Each number is 200 + 20 x the weight over its row's rms, rounded and kept within 0 to 999. Layers, rows and columns count from 0. The size before them is the row's rms in percent of the matrix's.

# down: layer 8 MLP down (transposed), 448x128, rms 0.106, rows 316-350, columns 64-127
# gate: layer 8 MLP gate, 448x128, rms 0.138, rows 317-351, columns 64-127
# up: layer 8 MLP up, 448x128, rms 0.115, rows 317-351, columns 64-127
down316,097,198,208,166,231,182,202,190,222,166,195,183,164,193,245,191,178,198,214,207,215,208,212,188,225,167,212,222,185,242,211,229,206,174,219,200,211,214,222,188,190,213,232,206,231,195,194,189,206,203,207,201,176,236,196,187,219,208,195,227,215,154,217,179,184
gate317,107,200,182,202,184,196,206,183,187,232,205,182,207,252,164,226,214,192,228,180,164,187,208,223,203,194,182,236,182,228,204,209,224,242,195,199,192,190,165,178,215,198,183,194,227,230,147,198,185,208,192,189,219,181,200,198,220,217,215,188,169,197,173,205,203
up317,107,190,192,203,167,161,174,195,193,186,197,199,165,210,183,187,190,239,205,225,219,169,206,147,191,214,198,209,163,197,166,192,205,199,186,202,213,225,202,194,228,216,202,206,154,182,198,211,165,228,189,177,189,233,170,235,208,179,217,208,213,195,178,198,208
down317,105,212,211,201,169,214,204,192,203,220,193,200,192,224,188,184,234,178,198,179,189,223,190,188,189,255,221,194,208,180,256,185,191,186,204,191,187,178,195,206,197,213,182,200,193,209,201,180,188,222,136,203,199,214,183,202,186,218,208,196,238,196,195,175,180
gate318,085,212,180,241,207,208,203,204,202,210,224,225,208,205,213,215,203,230,217,200,183,206,188,192,202,199,155,201,228,189,198,211,183,216,234,195,189,191,205,205,166,180,196,164,200,226,186,204,205,220,234,180,183,180,173,205,211,146,177,214,219,220,182,203,240
up318,082,191,183,172,180,212,240,165,225,203,161,203,204,174,218,208,205,183,204,222,198,188,146,181,185,177,219,171,227,180,223,203,225,217,205,210,188,219,182,195,235,209,212,187,235,228,223,207,187,211,195,208,207,211,190,221,194,203,211,201,194,211,206,226,157
down318,093,179,181,189,222,204,201,205,225,187,218,211,184,167,235,195,202,231,183,195,181,207,195,175,189,191,220,192,189,209,212,199,211,211,220,191,201,224,198,215,210,199,179,217,193,226,199,219,210,213,214,178,172,184,195,203,224,188,176,220,199,206,232,191,224
gate319,091,165,222,224,168,214,196,189,212,205,230,197,207,224,197,212,214,200,227,180,214,187,211,196,236,186,191,223,204,195,199,191,201,166,172,188,171,236,200,204,209,182,256,198,191,208,188,188,211,240,200,221,247,190,215,212,204,218,240,211,196,210,196,222,188
up319,093,200,171,198,159,224,222,184,202,181,214,201,207,201,177,186,200,209,217,216,212,220,201,230,215,253,199,196,176,212,204,214,194,222,163,160,207,191,188,198,187,233,197,226,199,173,230,179,199,188,233,192,224,186,178,219,195,190,218,202,208,225,226,228,227
down319,093,205,199,214,198,161,177,188,209,183,190,233,186,227,199,186,202,179,204,178,156,220,185,176,228,209,224,201,207,201,210,206,198,239,218,173,213,215,190,207,173,199,206,204,172,164,188,181,217,196,245,211,181,223,190,236,210,183,243,216,191,199,246,212,182
gate320,103,179,216,212,186,182,193,229,190,213,260,187,191,200,195,198,203,212,207,198,181,216,232,209,197,183,198,257,194,177,190,230,166,179,170,200,166,153,205,156,152,186,173,197,212,190,182,253,201,206,213,180,196,187,197,202,220,204,210,213,183,190,183,218,191
up320,098,224,211,199,178,203,185,203,220,219,206,175,216,188,217,222,172,207,230,216,212,184,209,182,219,166,226,197,206,188,199,208,192,161,196,201,192,188,202,194,229,176,223,184,242,181,207,224,189,161,206,210,168,191,194,200,241,210,199,172,185,242,200,206,213
down320,097,205,225,175,189,196,146,204,204,168,165,233,212,183,221,193,230,157,181,177,183,194,162,196,197,211,208,172,181,214,200,182,183,244,184,210,231,193,199,187,232,186,196,184,200,187,203,215,211,220,201,218,221,197,208,176,174,207,204,204,147,218,222,176,200
gate321,098,171,205,220,186,220,227,192,191,184,193,196,187,246,196,204,222,222,207,166,211,231,154,247,186,188,181,223,222,212,222,200,222,176,218,207,216,200,215,192,198,196,247,189,202,223,198,176,198,191,229,202,172,204,195,178,222,234,185,234,170,234,206,232,185
up321,102,172,161,203,198,203,182,228,167,218,213,230,203,205,194,178,156,185,193,193,214,193,181,203,208,210,194,198,212,188,211,210,206,191,211,196,253,152,221,225,148,220,170,198,208,219,161,200,177,218,184,197,199,188,215,200,200,208,207,211,221,206,189,195,200
down321,104,192,166,181,191,215,234,232,233,180,217,173,177,197,231,218,180,195,201,232,230,218,157,194,198,216,215,206,194,200,193,208,182,174,197,201,202,207,211,208,234,209,198,207,208,183,187,159,174,225,179,227,173,197,213,201,181,201,192,179,205,204,201,197,198
gate322,123,161,201,172,203,151,220,210,216,208,235,202,190,225,196,201,192,248,234,188,178,238,185,201,184,209,220,223,215,183,213,214,164,232,185,216,207,222,182,193,210,194,209,215,243,206,167,188,200,205,189,209,193,158,201,222,193,229,227,217,206,191,191,187,183
up322,101,194,158,149,181,152,189,224,200,190,203,171,138,211,208,200,182,214,237,205,202,230,197,220,191,236,204,184,188,184,205,224,174,201,225,212,243,203,174,196,226,173,171,210,205,205,173,195,164,208,209,217,204,190,208,200,194,216,235,240,209,222,219,194,210
down322,105,200,181,176,209,201,167,213,183,175,178,205,198,187,234,212,217,187,192,192,201,191,211,176,187,219,200,201,217,186,225,196,202,205,198,168,221,188,221,201,191,202,192,186,229,198,179,185,183,163,222,215,204,193,164,202,171,264,238,221,185,188,219,190,195
gate323,105,198,208,197,194,181,220,183,197,214,192,153,210,172,208,218,186,188,182,200,212,195,190,196,200,199,168,197,172,207,234,191,187,217,229,234,212,199,214,209,187,183,224,206,213,202,220,214,213,213,199,202,202,189,193,199,243,188,214,230,188,208,212,208,194
up323,108,208,211,171,209,231,190,196,208,179,182,217,209,235,211,168,214,230,186,193,196,208,173,193,226,171,195,214,181,168,205,199,194,181,193,193,182,214,188,209,202,235,196,213,183,191,192,192,169,146,192,241,168,221,201,207,191,201,191,195,196,211,188,243,187
down323,104,182,198,163,175,229,172,231,169,186,221,210,199,183,198,134,235,233,223,213,213,198,207,164,169,194,225,198,183,173,192,216,232,221,206,196,199,197,159,211,195,216,193,195,189,190,171,185,197,212,194,197,203,174,214,184,181,193,189,207,180,202,172,226,189
gate324,102,175,188,175,209,180,216,199,214,196,185,183,198,207,193,231,221,246,208,201,200,218,183,200,229,154,183,178,202,198,158,197,176,172,198,235,178,208,209,171,216,193,225,210,202,210,210,210,191,193,204,186,225,196,201,191,230,189,211,175,187,215,198,203,175
up324,108,191,228,192,213,200,218,227,226,198,195,212,187,215,161,229,241,206,200,195,209,216,209,247,220,172,223,180,200,211,191,189,208,224,188,184,171,158,196,202,179,207,204,204,204,236,196,165,177,186,171,261,178,195,216,192,207,194,173,160,181,224,201,190,189
down324,103,195,179,184,189,233,189,227,181,223,175,229,184,227,187,176,194,216,178,179,204,199,216,217,186,228,194,152,177,155,196,189,225,236,193,169,198,204,172,196,204,192,212,188,171,193,194,191,204,183,171,195,205,158,195,205,201,199,197,193,170,198,222,174,207
gate325,087,191,196,200,205,198,188,182,178,209,199,209,195,203,213,255,183,180,190,209,209,221,228,215,190,184,173,177,230,229,207,205,180,217,203,194,182,214,196,203,218,203,172,164,195,204,189,218,212,197,187,192,253,188,145,239,194,189,242,201,199,214,143,190,227
up325,097,196,180,195,226,215,192,193,221,225,169,207,175,166,189,207,233,185,195,207,206,214,216,182,225,224,234,190,215,200,218,212,195,195,191,195,176,179,218,187,188,228,209,222,216,181,209,198,202,191,171,186,210,200,165,214,190,173,218,202,205,200,216,210,193
down325,096,206,202,233,211,188,201,202,204,178,209,196,195,209,171,192,220,232,209,201,198,211,201,204,189,208,233,164,176,178,201,178,202,230,201,178,243,208,198,178,187,192,208,222,200,189,189,192,201,173,229,201,203,213,216,171,240,178,195,210,184,203,200,208,187
gate326,078,164,196,132,203,196,184,167,201,175,188,202,206,206,205,198,189,214,201,221,217,195,196,177,210,204,176,196,224,201,166,193,212,213,193,205,207,213,202,215,194,206,230,216,214,207,201,181,221,217,200,207,214,136,206,174,218,177,225,196,199,211,207,215,193
up326,091,204,199,164,230,213,209,246,217,219,184,168,190,180,206,192,204,178,215,211,193,224,184,199,180,187,223,212,179,233,143,224,197,219,230,198,221,209,174,199,201,185,227,207,187,204,201,217,196,211,190,175,204,213,200,167,207,214,197,214,203,171,202,191,210
down326,090,202,195,199,176,198,198,222,176,209,189,194,226,168,158,223,212,210,194,192,158,180,183,171,166,191,207,201,195,197,186,182,199,228,172,205,200,227,207,219,200,224,225,237,213,190,195,206,222,187,161,235,184,224,182,179,193,198,234,197,241,207,210,234,184
gate327,105,189,205,184,233,188,251,197,176,217,199,216,237,204,220,230,237,223,219,185,172,243,219,187,208,202,202,199,176,218,180,232,201,213,225,204,164,194,203,172,180,182,184,181,205,229,212,187,208,223,190,199,173,208,212,249,184,208,215,229,197,160,184,189,201
up327,107,214,246,183,205,191,231,237,194,206,196,199,188,220,217,211,176,217,205,226,185,217,217,174,232,202,198,177,216,224,206,197,189,232,222,224,215,215,160,197,210,202,195,175,174,171,198,189,208,217,185,172,194,226,190,196,190,193,199,231,209,214,195,177,233
down327,103,210,228,182,186,185,158,164,227,227,206,207,148,172,208,233,205,188,206,217,196,196,193,175,189,206,209,216,241,217,193,205,209,186,196,198,242,222,192,212,224,203,206,174,173,185,201,212,214,205,197,225,180,206,170,187,185,238,209,175,192,206,232,224,203
gate328,103,208,211,178,222,232,209,190,232,190,230,245,205,208,206,206,222,210,237,224,179,194,182,201,184,200,217,218,170,167,197,184,229,191,184,222,196,236,187,199,216,203,225,223,212,188,210,204,206,173,187,192,196,214,205,189,205,214,198,206,170,209,196,203,182
up328,107,207,193,208,212,228,169,222,224,191,205,199,221,188,183,189,207,199,193,200,215,192,207,165,211,179,174,188,169,192,196,180,189,189,191,205,203,191,206,194,226,190,197,199,183,183,163,204,203,171,197,181,187,211,206,208,185,175,206,212,167,209,176,226,215
down328,106,184,192,193,180,211,202,193,204,198,210,173,219,224,185,195,218,207,205,202,182,196,183,213,206,159,235,209,166,162,216,221,226,165,188,234,209,227,229,194,206,179,196,213,178,178,171,212,193,188,205,208,243,164,203,206,198,205,198,215,189,216,230,204,246
gate329,097,184,193,185,181,205,181,208,200,217,199,201,235,216,257,202,203,163,216,183,205,240,197,179,202,187,196,195,190,176,157,170,200,173,200,190,184,225,167,187,174,204,192,198,225,214,217,259,206,223,197,199,234,190,187,210,186,205,237,201,188,206,201,203,197
up329,101,199,216,187,178,180,240,225,205,191,233,209,226,191,207,188,224,188,187,190,227,215,206,206,229,225,193,235,218,252,183,199,210,229,205,211,196,200,211,200,207,177,236,216,168,167,234,194,155,201,184,220,188,226,179,187,228,198,168,232,191,217,190,194,214
down329,100,228,189,218,173,202,219,253,195,208,188,152,212,220,217,187,235,197,245,172,200,201,208,178,211,187,225,203,200,176,209,209,224,196,215,202,192,199,226,217,203,174,208,213,198,181,199,200,209,191,238,203,211,217,197,223,231,198,211,164,165,190,211,178,200
gate330,087,206,236,217,157,187,185,201,212,267,216,210,177,218,202,223,200,170,197,215,179,216,208,175,194,188,177,213,192,191,221,175,180,226,233,152,209,197,224,201,195,203,178,206,200,235,177,187,190,184,199,213,189,188,179,223,216,165,205,219,222,226,190,184,195
up330,098,205,193,186,239,231,196,180,245,233,191,224,205,210,199,193,170,245,207,169,214,192,207,210,244,204,228,152,199,210,226,215,209,195,170,199,179,205,202,169,178,170,199,190,183,201,203,185,206,168,202,195,202,223,197,189,212,203,197,195,202,201,235,202,207
down330,096,205,184,212,194,218,189,190,221,163,223,227,201,167,187,167,193,196,183,183,190,190,212,190,204,174,193,238,230,217,189,218,174,208,258,197,198,217,191,197,215,189,184,215,189,180,226,190,221,208,194,197,193,213,186,209,174,183,168,203,215,201,226,207,192
gate331,107,209,197,168,198,209,220,217,184,205,183,168,196,214,203,196,203,244,216,199,176,236,182,236,221,194,187,215,231,179,217,194,207,189,208,176,180,203,206,193,230,162,209,240,198,222,234,208,195,186,196,202,215,192,216,211,244,181,220,209,203,188,184,191,187
up331,104,199,187,195,201,204,215,223,207,192,197,230,195,159,209,207,215,195,216,220,182,193,225,215,178,197,166,203,175,182,209,203,187,211,173,205,236,237,176,219,216,206,184,208,227,184,187,188,149,210,193,199,195,209,218,185,210,206,194,233,181,202,219,197,206
down331,106,198,176,182,202,186,217,204,212,199,211,201,202,194,173,169,228,210,197,225,209,229,211,202,177,200,212,202,182,184,199,230,196,183,197,195,211,240,223,232,201,199,212,207,184,198,177,202,226,218,177,186,213,166,203,171,218,201,223,188,225,165,155,215,203
gate332,097,195,205,166,198,195,192,185,227,242,205,223,195,221,205,219,214,219,218,208,233,218,187,196,197,184,220,211,198,188,192,231,196,209,198,210,179,235,187,168,168,206,208,216,193,202,207,198,209,204,234,204,186,202,173,253,202,200,220,211,219,210,183,191,180
up332,097,231,198,199,229,221,198,209,189,216,201,239,229,213,201,189,197,213,219,186,226,197,217,217,199,215,221,213,190,190,191,198,204,202,194,215,176,214,205,215,151,189,239,215,235,203,202,184,171,176,226,207,199,179,194,189,183,198,255,163,219,185,200,202,225
down332,100,220,190,170,207,219,206,192,174,183,205,194,188,171,166,170,191,192,199,201,205,199,184,202,210,178,230,163,181,205,193,216,208,168,206,198,238,230,202,218,183,156,209,193,159,216,203,199,173,195,244,215,165,168,205,177,218,202,220,200,206,196,184,228,195
gate333,093,200,227,200,180,192,215,176,204,231,194,220,260,194,179,200,210,200,221,215,198,177,183,185,177,226,186,204,201,176,213,208,200,193,190,243,226,214,222,205,193,218,201,197,254,178,193,202,172,196,194,191,191,170,175,196,194,231,217,214,165,220,201,216,181
up333,097,179,184,229,185,200,187,176,202,203,191,177,186,173,189,185,182,177,191,199,184,193,186,229,196,215,185,210,189,218,227,206,230,208,215,185,208,196,203,222,196,197,227,197,207,177,237,210,190,172,190,220,254,184,186,179,210,215,235,208,214,216,171,189,225
down333,095,200,191,194,199,195,183,229,192,200,197,214,211,230,204,200,193,210,170,211,210,202,195,209,186,202,249,191,225,170,193,172,187,183,154,163,179,205,200,178,178,206,155,234,191,185,178,187,202,227,171,159,213,170,200,205,184,223,199,210,190,180,224,224,172
gate334,099,170,188,192,212,219,214,228,209,191,236,208,197,175,208,184,175,214,204,212,167,204,230,185,194,180,225,235,251,209,206,183,170,227,197,187,194,255,185,179,208,194,206,180,176,215,163,191,185,208,154,162,212,208,190,183,208,181,217,185,186,213,200,196,204
up334,104,196,224,186,176,194,201,219,205,190,232,210,176,217,196,238,223,202,205,210,191,224,195,239,218,191,209,220,210,206,150,205,226,217,176,198,170,194,202,200,184,238,197,193,197,245,183,201,183,233,217,197,189,189,225,180,197,204,183,203,207,168,183,243,221
down334,103,190,209,218,176,212,200,198,204,194,197,174,177,218,190,202,208,216,224,244,185,201,185,188,222,192,267,223,195,192,197,229,198,213,182,195,208,232,204,202,224,233,230,189,187,213,194,209,208,210,219,210,214,223,218,193,184,227,227,205,188,226,162,209,169
gate335,110,187,175,188,187,215,198,211,196,230,216,211,231,204,191,194,213,200,197,187,210,208,211,226,217,213,199,188,198,207,152,219,206,217,226,222,170,249,172,214,210,198,202,206,193,208,184,193,255,221,167,181,187,222,200,235,213,224,176,217,180,190,207,225,189
up335,103,218,194,211,191,224,200,179,230,180,223,221,205,242,223,163,207,199,198,222,215,218,187,191,205,170,197,193,231,193,212,200,216,222,153,198,216,177,216,179,195,228,179,192,180,176,201,225,187,175,212,192,203,206,215,210,183,186,205,168,192,226,191,198,219
down335,104,258,216,196,195,229,173,223,174,204,218,222,214,223,209,182,166,225,174,213,191,187,180,258,211,194,170,215,207,173,204,214,186,192,230,212,173,232,187,184,180,198,178,198,200,192,192,206,176,155,181,175,211,184,199,233,232,225,179,194,204,168,174,185,182
gate336,110,186,198,218,155,195,228,190,164,236,203,185,214,206,200,191,197,195,249,171,198,219,196,211,186,200,203,161,225,182,172,191,199,250,170,174,224,216,179,170,168,217,182,210,186,223,176,198,210,222,211,196,196,175,165,203,190,171,246,225,217,187,177,211,200
up336,097,200,203,209,196,200,191,187,209,159,216,214,214,223,183,194,204,181,197,198,202,213,185,216,189,165,196,222,198,208,174,223,229,171,235,230,191,221,219,220,228,190,225,212,171,195,209,187,190,189,183,233,208,214,165,235,206,210,194,168,180,196,211,177,187
down336,099,202,165,208,165,225,196,182,182,236,216,229,220,204,194,174,174,193,230,176,179,206,189,191,193,204,195,215,181,226,227,216,223,171,196,194,160,198,206,154,201,189,193,215,199,214,197,191,219,197,184,215,216,160,197,220,184,144,200,197,217,150,166,201,201
gate337,114,214,222,236,222,176,202,206,198,201,205,206,248,248,202,225,218,194,182,206,183,177,202,231,204,172,180,179,183,165,171,208,168,222,190,178,200,193,193,194,198,153,201,192,215,203,196,216,207,198,215,156,196,205,191,198,185,172,247,209,185,219,183,205,187
up337,105,206,200,198,175,193,162,163,214,170,262,200,240,198,208,219,188,193,181,180,204,193,222,196,210,207,217,186,205,182,226,206,212,180,208,167,220,212,162,179,198,200,218,207,194,154,197,206,207,221,191,216,186,200,217,200,179,190,226,199,201,195,206,209,200
down337,110,179,200,212,188,205,204,208,208,215,228,197,202,204,195,216,209,203,213,213,199,187,197,175,223,197,235,189,218,209,203,215,213,160,167,202,197,191,180,182,209,223,199,156,201,208,212,203,216,202,198,203,222,191,197,212,146,213,209,204,210,209,227,180,190
gate338,093,205,179,213,184,179,183,209,192,190,185,216,193,212,156,211,184,209,197,197,224,194,218,233,222,212,192,233,214,198,203,247,210,214,214,245,207,233,203,205,216,208,212,215,204,166,184,232,238,202,203,217,191,205,194,184,190,188,207,208,181,199,198,230,202
up338,100,235,232,191,216,192,213,176,219,213,210,207,218,210,190,184,195,193,191,186,186,188,208,185,204,196,221,232,184,226,244,200,201,223,182,182,193,174,186,237,221,182,241,163,176,173,224,178,190,158,218,222,207,226,232,157,220,201,198,178,175,166,193,160,211
down338,100,196,214,162,213,172,173,199,214,193,189,230,179,207,190,210,214,216,195,170,203,184,216,204,199,215,210,210,194,204,176,200,206,206,211,190,189,214,212,195,217,220,179,174,220,225,215,183,220,215,176,187,213,188,151,201,223,220,188,226,234,210,243,204,216
gate339,109,178,184,180,180,206,173,168,209,212,208,203,215,218,224,221,230,195,244,226,176,227,214,229,222,234,201,208,205,198,209,187,199,194,190,217,222,210,145,216,214,204,186,232,252,218,185,218,201,209,223,216,214,161,195,203,204,203,201,202,203,192,205,212,192
up339,111,204,213,180,195,191,230,199,203,198,200,167,202,209,211,193,234,166,209,242,242,159,190,196,213,195,193,227,184,187,182,161,225,200,197,198,215,214,167,167,202,244,168,182,180,205,180,193,223,145,153,182,185,215,223,181,226,207,165,193,232,186,204,202,193
down339,105,192,201,218,167,224,208,223,204,239,184,209,184,177,169,208,159,200,165,192,168,200,176,184,200,189,208,189,200,193,223,213,185,214,226,182,176,174,228,225,193,210,239,170,189,187,198,207,204,225,206,226,185,244,187,214,175,192,209,212,194,180,176,228,230
gate340,102,196,219,185,205,195,224,240,240,192,230,219,216,232,236,197,180,219,259,206,202,193,189,201,210,195,214,197,195,201,163,202,186,209,189,244,200,215,205,206,196,182,209,234,213,207,211,228,188,231,160,164,190,225,195,214,213,199,221,213,172,194,185,207,160
up340,104,189,213,165,222,182,194,210,191,208,207,167,208,218,199,199,202,238,181,201,212,217,176,145,211,219,166,228,220,194,213,139,192,198,195,204,179,179,222,230,155,174,216,210,227,217,173,181,212,213,212,208,186,190,199,227,233,194,206,189,200,219,207,211,193
down340,104,173,199,213,181,180,205,225,186,230,203,213,202,196,218,200,213,158,231,219,148,185,211,217,195,235,215,189,195,190,195,215,201,202,176,207,229,191,176,182,184,173,194,191,191,250,199,200,211,207,185,193,196,176,185,219,180,202,245,212,205,223,206,164,198
gate341,119,180,219,204,179,208,234,194,222,195,227,175,171,210,204,208,206,180,192,209,155,203,213,218,220,175,167,190,203,211,180,205,152,223,174,221,202,224,200,185,203,190,232,216,216,183,183,248,216,204,223,178,204,222,217,192,246,201,213,193,179,217,184,198,164
up341,104,190,203,169,209,163,197,185,220,179,189,160,193,177,212,209,201,204,218,219,213,199,188,205,204,163,205,199,191,216,209,215,209,223,199,176,203,219,211,189,218,176,225,213,205,188,221,202,226,181,230,162,220,217,207,148,221,178,189,149,196,168,224,191,186
down341,107,206,205,201,243,189,206,183,202,216,174,213,207,206,205,189,211,177,201,192,212,198,229,203,210,190,212,201,193,196,170,150,175,219,187,206,192,228,199,156,180,211,183,197,190,163,246,188,194,195,180,155,235,209,181,177,218,203,190,203,174,222,209,209,213
gate342,090,221,180,222,195,222,179,201,223,186,219,217,238,216,206,247,201,230,199,208,191,226,216,191,205,192,214,177,222,190,230,186,177,221,213,206,161,235,173,176,198,157,199,213,217,178,183,201,242,195,208,201,194,208,174,216,239,171,210,202,190,173,180,214,183
up342,094,234,190,198,203,226,166,190,181,213,232,232,192,156,200,239,202,207,197,169,176,191,228,201,166,222,191,218,241,205,187,205,194,169,216,177,212,150,187,192,207,212,190,171,201,196,195,224,194,190,197,198,204,172,181,226,161,221,234,183,182,214,167,231,217
down342,094,208,198,228,236,217,188,178,200,218,179,178,187,207,187,188,191,186,222,167,190,184,206,195,205,197,219,182,224,189,199,217,190,200,189,209,206,213,222,212,195,243,218,247,213,163,210,196,156,172,197,193,181,202,239,196,210,205,201,193,219,171,158,226,207
gate343,102,231,207,203,200,165,238,185,270,208,221,204,192,184,213,226,230,200,217,174,199,196,196,236,218,211,181,185,210,182,204,199,170,183,183,189,222,217,145,195,191,167,227,218,185,196,210,195,213,198,198,224,204,175,214,184,198,186,244,221,210,183,196,233,177
up343,104,142,214,235,200,203,196,202,194,174,217,184,176,197,160,190,168,201,234,238,158,213,205,187,188,165,209,198,220,197,189,209,190,206,196,218,191,194,180,195,220,170,209,194,193,185,207,218,205,216,236,202,198,194,182,157,216,213,191,193,191,221,185,199,161
down343,107,242,197,239,192,185,206,210,248,210,204,205,226,187,197,185,223,214,225,244,173,217,209,188,214,207,167,190,229,200,213,234,182,210,230,210,212,187,200,194,193,201,225,197,213,178,201,201,185,216,228,204,189,229,204,187,195,226,223,197,187,213,141,198,163
gate344,103,202,184,157,200,234,202,231,238,252,202,196,225,197,230,196,201,206,195,190,199,245,204,189,220,194,183,226,205,190,235,220,236,199,209,182,164,224,162,186,198,223,203,203,188,214,165,204,221,212,241,189,164,191,205,182,229,186,209,209,204,227,179,191,209
up344,091,206,220,175,227,220,247,220,202,211,225,229,207,220,215,172,206,190,183,205,210,198,209,184,218,229,217,194,191,177,193,181,207,217,210,193,166,189,151,202,184,204,194,196,171,188,221,199,215,210,213,220,174,202,210,243,195,174,200,219,219,170,208,188,178
down344,093,184,203,190,205,240,225,213,211,202,196,191,156,212,131,176,202,190,200,194,187,205,213,215,192,193,226,199,189,225,225,173,225,208,201,232,182,188,203,238,191,205,211,223,196,217,188,190,198,223,171,213,217,229,198,200,221,194,214,231,197,184,192,200,243
gate345,084,207,201,198,186,213,237,185,218,220,180,229,224,185,198,219,201,186,208,205,193,216,232,179,168,192,219,166,224,201,165,195,191,196,219,202,201,215,185,169,209,229,204,220,239,233,211,186,238,220,189,217,208,213,196,189,219,208,226,198,179,167,185,251,160
up345,090,177,184,200,208,205,200,164,212,180,221,227,176,240,192,216,220,209,200,219,183,216,169,162,224,177,215,249,192,194,216,174,185,192,184,202,146,173,202,219,219,198,200,226,175,243,205,224,202,206,208,187,228,210,223,211,196,201,162,201,177,194,191,201,191
down345,090,194,184,188,224,146,222,200,233,190,214,243,235,216,220,183,200,197,242,206,206,215,191,179,183,215,247,185,211,183,180,180,208,219,198,203,194,211,180,198,207,206,207,204,213,199,208,200,207,182,183,208,195,193,202,189,221,184,197,214,189,177,233,205,211
gate346,102,239,202,190,207,204,224,200,200,194,180,197,204,183,231,221,203,202,213,248,210,237,181,183,220,173,196,160,200,219,199,216,216,234,194,190,187,196,204,186,222,190,208,222,162,187,189,202,227,216,192,184,196,221,208,225,207,177,189,198,220,164,181,213,183
up346,099,141,193,206,206,206,210,179,223,197,234,211,237,237,190,195,213,203,234,178,206,195,196,233,228,157,218,217,188,221,208,206,204,225,202,162,211,177,225,216,185,186,166,189,169,213,214,179,196,168,201,168,219,211,218,194,194,214,215,234,158,195,193,185,214
down346,098,207,170,210,219,209,196,205,181,198,210,246,201,194,195,193,207,193,191,208,188,213,204,208,189,173,223,191,249,188,169,210,172,198,193,255,197,212,192,208,237,215,207,198,227,196,193,206,182,176,194,171,202,178,192,195,170,202,217,204,210,211,182,212,240
gate347,096,193,202,208,147,210,235,194,195,186,248,228,199,202,219,187,187,176,226,204,188,234,210,207,184,206,215,177,219,214,169,200,204,202,192,197,205,207,141,200,223,202,196,192,219,218,180,201,235,219,201,219,225,208,211,195,224,166,208,187,198,241,184,224,184
up347,097,174,215,228,218,213,224,150,197,199,185,186,208,218,201,230,183,199,216,184,204,225,205,210,251,209,170,209,205,211,231,180,213,245,171,242,204,186,184,202,152,219,221,206,210,206,209,232,196,183,216,204,188,189,182,204,187,169,214,138,197,190,218,201,187
down347,099,181,174,198,236,197,228,197,205,186,191,205,201,194,219,193,194,200,201,190,176,190,171,215,199,209,219,200,222,194,168,198,219,192,174,228,213,219,161,163,188,183,201,234,212,181,197,239,204,236,184,202,190,203,218,228,195,164,188,185,198,215,201,247,197
gate348,090,176,230,189,176,232,186,242,218,230,197,212,216,180,173,209,222,188,167,178,170,201,176,224,167,203,200,220,201,180,202,233,211,202,216,227,194,206,187,189,217,217,222,174,198,192,189,198,224,170,197,208,161,225,214,223,201,197,231,180,202,202,185,227,148
up348,095,167,227,172,165,208,157,194,209,221,212,164,209,207,199,200,202,185,194,208,161,174,204,193,197,224,171,192,207,232,190,182,194,179,186,203,195,210,194,189,198,213,208,211,217,181,193,176,240,163,213,152,209,213,217,181,220,218,190,178,209,227,193,184,209
down348,092,218,182,193,170,209,202,168,191,180,170,189,184,203,195,174,190,192,212,197,210,209,214,205,223,207,184,232,183,214,219,184,252,225,167,186,208,199,193,165,177,180,185,194,216,208,215,206,219,216,197,247,202,170,198,228,211,243,179,206,183,223,196,224,187
gate349,112,190,193,184,179,174,215,211,214,210,179,224,194,222,195,204,219,215,224,199,187,203,183,199,204,170,169,203,192,176,208,198,218,217,195,192,202,225,176,185,189,171,216,210,205,187,169,227,188,187,202,182,149,221,190,189,234,214,198,220,187,224,200,227,145
up349,108,205,229,182,197,179,212,186,202,213,190,181,210,235,207,194,211,177,200,219,190,177,190,216,206,221,222,188,171,211,206,214,191,232,214,202,212,193,195,223,187,192,203,205,209,204,189,222,165,177,184,207,232,202,216,208,191,185,216,222,230,200,213,212,182
down349,106,178,196,189,194,172,209,194,191,205,161,185,207,192,186,193,204,165,237,240,182,211,188,180,186,222,241,203,196,207,199,218,183,185,219,174,191,206,184,226,174,185,214,156,227,184,189,191,218,211,235,169,220,200,206,193,160,202,233,214,210,195,186,187,198
gate350,132,181,200,213,202,192,182,205,224,187,195,192,176,209,231,204,221,231,220,177,191,207,193,193,176,159,180,187,218,189,197,228,214,227,188,227,195,211,212,168,197,185,236,197,208,229,200,230,193,197,193,192,182,214,216,233,237,208,206,189,191,180,123,205,174
up350,126,215,218,204,198,217,210,176,165,205,201,218,205,163,162,201,228,160,217,208,201,213,184,204,203,202,172,209,187,178,191,193,188,212,232,190,195,211,176,204,186,201,195,183,172,162,196,188,203,191,180,186,226,212,164,229,170,170,171,178,185,223,226,204,203
down350,119,206,163,216,185,172,194,199,194,175,193,199,219,203,215,171,190,210,209,204,205,191,219,186,191,187,205,205,183,198,207,198,209,195,203,213,194,213,187,192,166,208,244,232,209,196,191,220,198,214,201,200,194,212,192,204,233,185,183,215,173,198,116,215,195
gate351,077,209,194,215,192,232,157,183,183,228,216,165,183,195,206,189,199,212,222,194,191,215,207,215,228,216,177,200,180,193,225,197,204,215,185,185,167,171,226,211,180,166,152,160,199,214,212,188,199,175,218,186,221,156,200,195,202,198,200,230,218,250,174,226,202
up351,096,216,219,204,182,235,196,214,202,234,175,188,214,211,178,217,205,164,192,193,224,209,211,239,179,188,231,203,180,224,220,196,234,157,211,194,216,184,207,142,228,189,191,193,207,207,212,215,208,193,222,172,179,204,222,205,192,238,194,165,213,174,207,220,145